config.toml
num_hidden_layers = 12
hidden_size = 512
num_attention_heads = 8
num_key_value_heads = 8
head_dim = 64
intermediate_size = 1024
vocab_size = 32000
hidden_act = "swiglu"
norm = "rmsnorm"
norm_place = "out"
norm_eps = 1e-06
positions = "rope"
rope_theta = 10000.0
rope_fraction = 0.5
qk_norm = true
attn_scale = 0.125
bias = "none"
tie_word_embeddings = false
parallel_block = false
init = "uniform"
init_std_qkv = 0.0315
init_std_o = 0.00642
init_std_up = 0.0315
init_std_down = 0.00454
init_mimetic = 0.5
optimizer = "laprop"
learning_rate = 0.00127
beta1 = 0.95
beta2 = 0.98
weight_decay = 0.06
lr_head = 0.00245
max_grad_norm = 2.0
warmup_steps = 579
schedule = "wsd"
decay_fraction = 0.919
decay_shape = "linear"
final_lr_fraction = 0.1
batch_tokens = [65536, 131072, 196608]
max_seq_len = 2048
doc_mask = true
train_tokens = 1456000000
max_steps = 12168
dataset = "wikipedia_en"
Each number is 500 + 40 x the weight over its row's rms, rounded and kept within 0 to 999. Layers, rows and columns count from 0. Numbers have three digits each. The size before them is the row's rms in percent of the matrix's.

# up: layer 7 MLP up, 1024x512, rms 0.0841, rows 597-627, columns 128-191
# down: layer 7 MLP down (transposed), 1024x512, rms 0.0799, rows 597-627, columns 128-191
# gate: layer 7 MLP gate, 1024x512, rms 0.0779, rows 598-628, columns 128-191
up597 104:433476457479519564577562502482566484524454460444539457514462465508530525589582436443574454495512536506422505471453501467487525461566467477473451468525512532439552466526489497484496516495495559
down597 102:472476500484526515489528494459464505507467541437558536544421444530483485537494519505513484552508545470500461504405531526554499485470518450538572495508478533496498518453538553512446514526472508
gate598 101:540485480537610504567515477547434537468480444481428578529486494494504456534503520491475549508486422465520504493550444493551505500458537462538511520424486585545551484473484496532427543496427505
up598 102:535516464475486559545533543511500513472575494513465479518492438591491527527468607466503523524428566522456469457503533469465402484493509509427454518532528536501511599541453521498543452521483549
down598 103:474511531461498504495510497479491502589619489476491460502530521538539587594483530456476587550534504545579539525513471505477498506558457552479494466414506513487481537465442496524502448519531597
gate599 090:487518468552461527517548582489453476513507563522499519580562493475427515485475510444476564538550612469508472474504532497416455464513551535464491472530525488542481491513551487478568541525436566
up599 082:490520503558545540477515527485481481601469495501492497513471455559543458455574503534496541477539502543525553462503544474513500427542469515509523518516427539554516525550428434468467505552545482
down599 089:457510467486459483572530465495526463507500508469548547507551500399497524510548477457496524564489479523267520542504453474482501517545478500521491495412538468547418466525464480492576570447498461
gate600 107:525483466502510462464472492386561580560498483552514487498495473530546444499489457467544499501491529481522442538410488478496519526522486509453509410537524529504478421529472451483497531460492507
up600 106:485505502515486518497537540494509489500499536482525392528496483508491483460436501486529500481503479522506515582464439578484530520503499538498505534497491524580535550479517440518493512458468572
down600 104:554539553546540490446511459468459500493486456498421487523535482552466487517504513501559458477425434529500456466562546564498470558477517520479507514479505476438530444523470497479468487518482498
gate601 102:471483473523580452483548586551485435470416543465453562487440511530484467445445559512502493436458516518570481549574512448525546478459504503492478536478530527533467494455458558519467503491513512
up601 100:483495493521468495476548520552455532481516491488490450577520416543448456516490489474550485517536472511514532601418527501471503545494466519514547528498444442474526480463430506440494521521504519
down601 099:505452526482545514526445518552502488485475518523509488513446521453495504396562585497550424526501518475602518458441516462538451542428535523465515407488570530469530533497547513478513499523543528
gate602 096:532501475478403493570496542474516517458534451561509475503508518509511447488528563513515484502538396507511552507547497535477545533535528481563435503447479521456458470474541519471497495473513489
up602 087:440475524497549556517478487506427432518549548479557523473429431444494397539465447620448519499472518498505491458475470556557471479542549581517529538445524515518501468474460473532425488480488525
down602 093:470476384450524457475491475580548560543450486480444533469555533493488511426581497492494599538563558478551532538474483521511556587479455520474496473538542505472485553480478470505539481449493520
gate603 086:473468459585493525502494544513450540542521440512495530521467544492423564535516514499472437559537534554490479406522507479487499547492543465472492570489487528481542478519520491504508494447512539
up603 094:472473465513527457528558536437448523518501492464488559539395487509468595506421507531476513523572454492495453484527524475478494530519587531459520552475485550481503467513441499485477499473479479
down603 091:513502501480481511496519524468550468471516516545509495511573459452512478488519518483562604473463493515731504522555477544490530538516433516493497485513551491503531522480546519501442471517516466
gate604 095:456465489522490466490571489444494488541484539476549518487532482486573498530492520420536493478489544488513524597436538526531507426431545490448503443509529434507429450491468535500499508536515528
up604 093:571446490532529513493510523516517528471584527551541537516464502491516487456508476462525482478482485467471542406527510464484533549474492406499492532440547485481548587502569430468483485462454510
down604 096:530505498506474389481489510479521521458553486620506489503475551441519532443456457492420500534490562493368470534447589452478476510436512499545498489503545494522470509443494530513478538529472533
gate605 104:488512486488530506588487499447532546457488540488488450539473484502505509470481497511492517462533521439493532522524507452507569519507505532452503559490467588552489486424495480491480493483534496
up605 106:487431534520494569481517515490517509557440518557551445492519582449518488455522462481485461505497490419502440527487518457491517555505461511512527490448461438507521512531521549508499546527447532
down605 104:508454463515483531564512484521429521535530443470488434465495504490504522502513470519509490516541470485422547509544510477441511428549431503530498506487471447545553459429492479514436550486467509
gate606 096:483455501466558545516557533549478492434514517548513439490540421506485450499554478477550451442503514442521437461538502480585490493506513511505498517483484496553529483515444434535556533538523499
up606 090:466488592533448538518529469432557557486508547418499494501536510467488454529538481478550573486469481496484443498500498503586479580494512531547502504432422489509573502476530475546520500531458483
down606 087:462464603463502530550485524456390488536558453467464528548451455564496464480480440515450508510495434476340537513499509507528424516497537460471456446531481456511465517494515491516545490484530514
gate607 105:483515524485553503482542454459486526446501484460535476405458475446547531571457524524474523556534542583563578526517514496580500486466549513520528519573505509542544516476484440475435553451468511
up607 101:512497496519511499534456525454534463497502461512614519480532479464512452503507496446433458490445465519508431494427486508544510564467500435536478512533537452562584482457466458467495447512465509
down607 101:500532521521485478515509515486532455465509507548536494456455544469533453487483547492484488489464541491615523460471503474466529478469451539544554508503498561490503555552440501464561449506439558
gate608 097:572448547565492514490521509511559488418537556488478509423472539530505452455503555504500517531511497488543509486487593560477527557512439533459531457479516520520460490428530515422474519451456609
up608 095:525492475485539531479537539473493483554495447406523502524528448398458532396555588488474483520459444588494478500426498421574413458445502511397545568439547478534449502492497470554470492513411501
down608 097:478501473531454514490489553511531461476439504541488481502482494437511464510556476543540526460478471432779465498472504537576476510504528500500497483465476505513450531492471483473541488507526542
gate609 105:505536575489481517521491562541483499528519422527558493500467492490504474510583504497533558489386465558490495467595505518514545504487481451541556453477518507590502454490459460486499458526418537
up609 101:508471500494504473487551602511503447567517477481531430522506501514532496495523528497515502483517517441502487425512529556478531458540512535517493500495483484523578511543427447473450469510475516
down609 096:463530517489475463579455502481433512422466508484531549531493418453526558487496526527470603446423496542430463513525461468527532490522510552492453430484563505489489518529511486482443449470546499
gate610 094:453484492492521489534477535478512477518504515479469545467454545468481536548440565442547535557450486513505473502485500513535522457513608606544576528515453507417530402522421453528490479471509525
up610 097:536424421425510507500515523553565436557483514531422445486465539468456562581447527497454469460475532455452464433588515489510502480524505577489522490451481513435567425492515528493504446421481488
down610 097:476528486459531492488570520562494524512553507475503465518579455531494460450506456536490596464515584512507495504449425446518400519486524430504593563469498481472539490484458469572497544509455562
gate611 104:559494548548516566609451471518490522499519494500513440454452480540480491451450467470504457500445494454526537449542475478516547496514470518520530435487501501433525471503554504509481450499497401
up611 112:465530476452444564494460505513450524458540458539469473480495526502443459545478486517546525485624462567470472466444494454513507509458505578586424548519607549475558500480532529459522445526528530
down611 106:528447501502466485445415454507517464537540501514516507508520518504499524517441430443548569536515499534571480470469453446495592504484448490454521439504527535564539544554467457468530567467546473
gate612 105:485509474507490498534479512505481557517499499528511470465492546494455510488602490521462541467525479482512495546575516479474566526496488493444504487497501424487485502516476513515476528466470470
up612 101:492473544485528481471557481544483505514481348504525510526626516495522487444500534496508471542485534493518518491549407514522538541456527468565509478433496507548558515493425545455523518465471442
down612 098:458570498563462539554578535530545444463513467505516501472515488493481452437469487492535536432561563463549453463569462576475562483514549468512520521408517533520510448506437470431477535480444508
gate613 100:520453516544506512454507542563505500473549483563542584506524559504419441504488528501415494459522475494509511570521498464527467568530513507535503446474498487478502495526457477489476542496564444
up613 101:508514505438485498499529538480477448450465518420515504565414516496522606496502498490495537569486499539519489533464506471440445540491483489480433408558555462471451451482502510553537550598529451
down613 102:641488538495469528486484543506547501402498426465476488482554493516444502537505507498599444518454531479512446449497453527489472558552494444508503459533469586496490504465553517468422503475476515
gate614 104:536521530509465504529477483515500529445546520467557555418456460521520525511516486495468515432500471502516497558548495458486571550494451540458460422572454496466490455536379429476481499496560499
up614 102:442510502507498443520521477459488488483449543455542485570535509509528560522414511527558566523465482434544443447576476522552475524531502553443532462547483440467422475449485482530419557537431469
down614 105:473544482483472546519462556517424458508499536454489525501498560550526523441532463515469471452503524503600475461499490493513532505583517558542359518494481503523470537508454432512498460488434528
gate615 108:521500481513573397523499537453504453469480502501523510491431536473520490442534507504532537482514458496467527504415495483534486491473483580503498517528549506510464554530406515499524555477500439
up615 107:556531560478489457490491448440499538442551463483457546521489537508544504515439578477514474461438506488542467561563450530474515486543445461461431530534489476447528517446521497506515485521437520
down615 103:490478458536438471452485421483483458476484494446502517436504521515481453517539465510532465504442538497456501495534532519529351471491531487465517488492458511552521567526462506505529563452457520
gate616 101:475520470541509536508500504454474505513441480463511491520480499476476535599492467485546463442479562511523486518512461531549470573431488460541547518511521498546498475474502475478531583567468449
up616 099:544525466470515488513543526487557507508506511571388483425538524572404492475540466497533524527495521447527573498563445522489509459480455513529474502564500454548436469481545460531514472508489530
down616 101:517531536481467498514470506488497480596458527452472532530461473426488479512456402532485486513481509488396488462438526436571502505480500422573593516473496494420500504547469408546568469514518495
gate617 098:544526493453500499485483534534500474511538544433504499470445543508481557443429515460429518511508552519481516432476492572504458493479457534539526459463466566453431501482534373478447511471469466
up617 098:569492471510456501510410454487421561443517514510502395534534465566501523438443455452525451562440496545591473496556474487507462439599552465476545472466529487423483437480479533460534504533499531
down617 099:492445483569504542421521444499509543524474533489485411455480522501505495560481494438548482431498539475539448481460544435551587569513560581439534570498444505519462494478438449507534486486498548
gate618 102:501529463458503539592567477469493482495413456424537527536440574528523595497513493544491445489544520503454452504515551474498488473481496494472453501441535494460536517522534508488528465528499510
up618 104:571400550469518466467452535545511556486526512545467501559587543410501533497589542534505541486567459461542548508513503552489472467448554495478500477544501495478532530495476506506477494452546429
down618 105:441535531472537532515514474568482471503510451484522466524512530487479515445545472550455512450481532500760536501468408526504435500528478463578476521508485480474583601550554471503504528495519468
gate619 101:475460556490552522441531493532511503399509437526470533555450471512530483458463439480460599479535529469492470525498499543505573452554473536464569554501544468522520447576595480505450512546520478
up619 100:483521530519506461439490524504508540564494512557500483527548429464482506538424405528511498526516549506611561496518480410492505469484542528501556533569593501451460499506471501547517506523439489
down619 104:474503436518543463491466522450513449554509591529496494536522492500455447493503507580529415519466514536384526524577468465510535490520529548495505494546477453500426515535475549494569537487492532
gate620 099:559538533434494502502479395549529505532613492454537504514496504438478495436496490502529495470546514578479464530501473402474470569554516520447488542460605497508483460557556528523565485495544449
up620 100:478485473504514589436538472452442545471464471503505461494408516472561477580493542446483569537495516482500490512502519430501494460439475551425501542542515522548513485499495548551485524489579475
down620 103:561503534478473526577488475485534488499458542567499435445454480526499451496514438469533450463520515476412465522518514468508575439475519462483468537521534483495530433488520402481551528596472514
gate621 099:396506493513443511481493478432495498458407480504545454429494492442497573456521519473481483542509563504466559445533491468551480528444496472515485540486529562508533473427458471488524479590516497
up621 096:481527532482530534481492392529480483502465521473509513536494455490518454467566472524480494508468481434493532568498484563525534482517527425569478509496513485491518565443471473478486474494565537
down621 097:496534485532508540435558512485476486479474397474538486474515555470606578509503536512534523508469448528630544550473526519511556485594464461482490499541480430461516564418492505465514456544476425
gate622 092:491465511486461523516551482524504496468481519581541478528416482429460539523525484430389502545510547449514462479433397545526457549502531517505587440446522487449471493403463466479505523493446481
up622 096:513558483547493519519402501425505461476509498402522499580563567551529482500497509487543490450500467494482486532563526491507594502510430548485457458462442535484558469544525475503443518495577498
down622 100:535509488552467482509530546495538452510525538500542504531477431475483474521469514515425486522494490497485488536504544555509548544489462504448527481452474484552439460514439522535490593453558502
gate623 097:496522518517454481492446551533480512522486516479521559445489543470479515533486504484474483554493486510422494506572465485570559493432493473495588444502499485464544522459585492502473467487493496
up623 095:625494496532481490531520460514513452461387486409483507448496468453515547560454459502502532458453524500569502523439522553452501490568469495581467460515575594572467453516486549434562477496533550
down623 099:549560455504516532524504538589488469544479475505574479533520497544489373487482484533491503457570478501347465473461521500492476490494493504453517476535529510549538437481472508511427440482532546
gate624 103:521497481524540500482443459472496487436470465535473487498419520560482561579451511490420534428520560586524506501429486486434482504428581511560487515533484523490492461577470555523535514457550456
up624 103:530481495489438518533488444539521489427529518499458549485578493426517475452420525531530491498470444530506457440461496460510493473518481479498503486576431498509528484481461511507496537535440471
down624 102:502443534552518467459477499488524433558481582469384580511492449584485541545561538525475501427533470498393444520574479564501438497465502519455507494539555446403505462450510521460476544534498567
gate625 090:433494540487527472545444464475478494460591572576484539598550486497444447502565534545585536492433505533591552403531449555498485465421477497522497505526514506592481527503525516536519492500435533
up625 087:408502532575522497466509450557498543518475545515491496477464557418462545486570550505514476490482481530495467516416485532477496503515508475508549525579493460477527490538483515515489487531541492
down625 091:528467476473532527453430474573543447459478424464496469510483559488498523539495484481497548478529460431668531552510506514560550486473530558545515487480527502468451496477536429513510501491483487
gate626 095:468501520557552480542469491492509460506429526473510459568509463512494534521554478461517475565503458474505522493444564453531511530517431575498571518423478500514533394448531509500527552538527522
up626 093:454517499468559528473475514516567495479506488527466498454520537572460461459479519500481477517498487547514476548474425467498517489446522509448524517510545519552547578469476514526514457471536615
down626 093:463509515566532540543495475517493454443434492530491461577479490471476440549484538497581452534487482472537466531516545449509484633455422503437523506471435463478513487492516581519565443541494498
gate627 097:489494490524525582553526510467519520508472452474525458405460495480496548484524509490549525507507577496517459462509499487493551493548552535547499487393507519443457460428498480481482557488571473
up627 106:441537508463455510469467457491510434504506524488495501487513539450530440463441492547519476488449453522455525573447493498447507491457449425493542454581592454450443580563518609506532451496531524
down627 102:479475521512474503590575527513537577465540457501479468443458539512556532571426496568532552536508523492559453520532513461380538458515473462491515512567564567458498497439491485514529514491523510
gate628 094:450535489608433514521489506528552499441545481472507461465411600574540505480522510543490534501490538545458441586520489465507439530488502495494485474443435583456520511456473482496497541441514457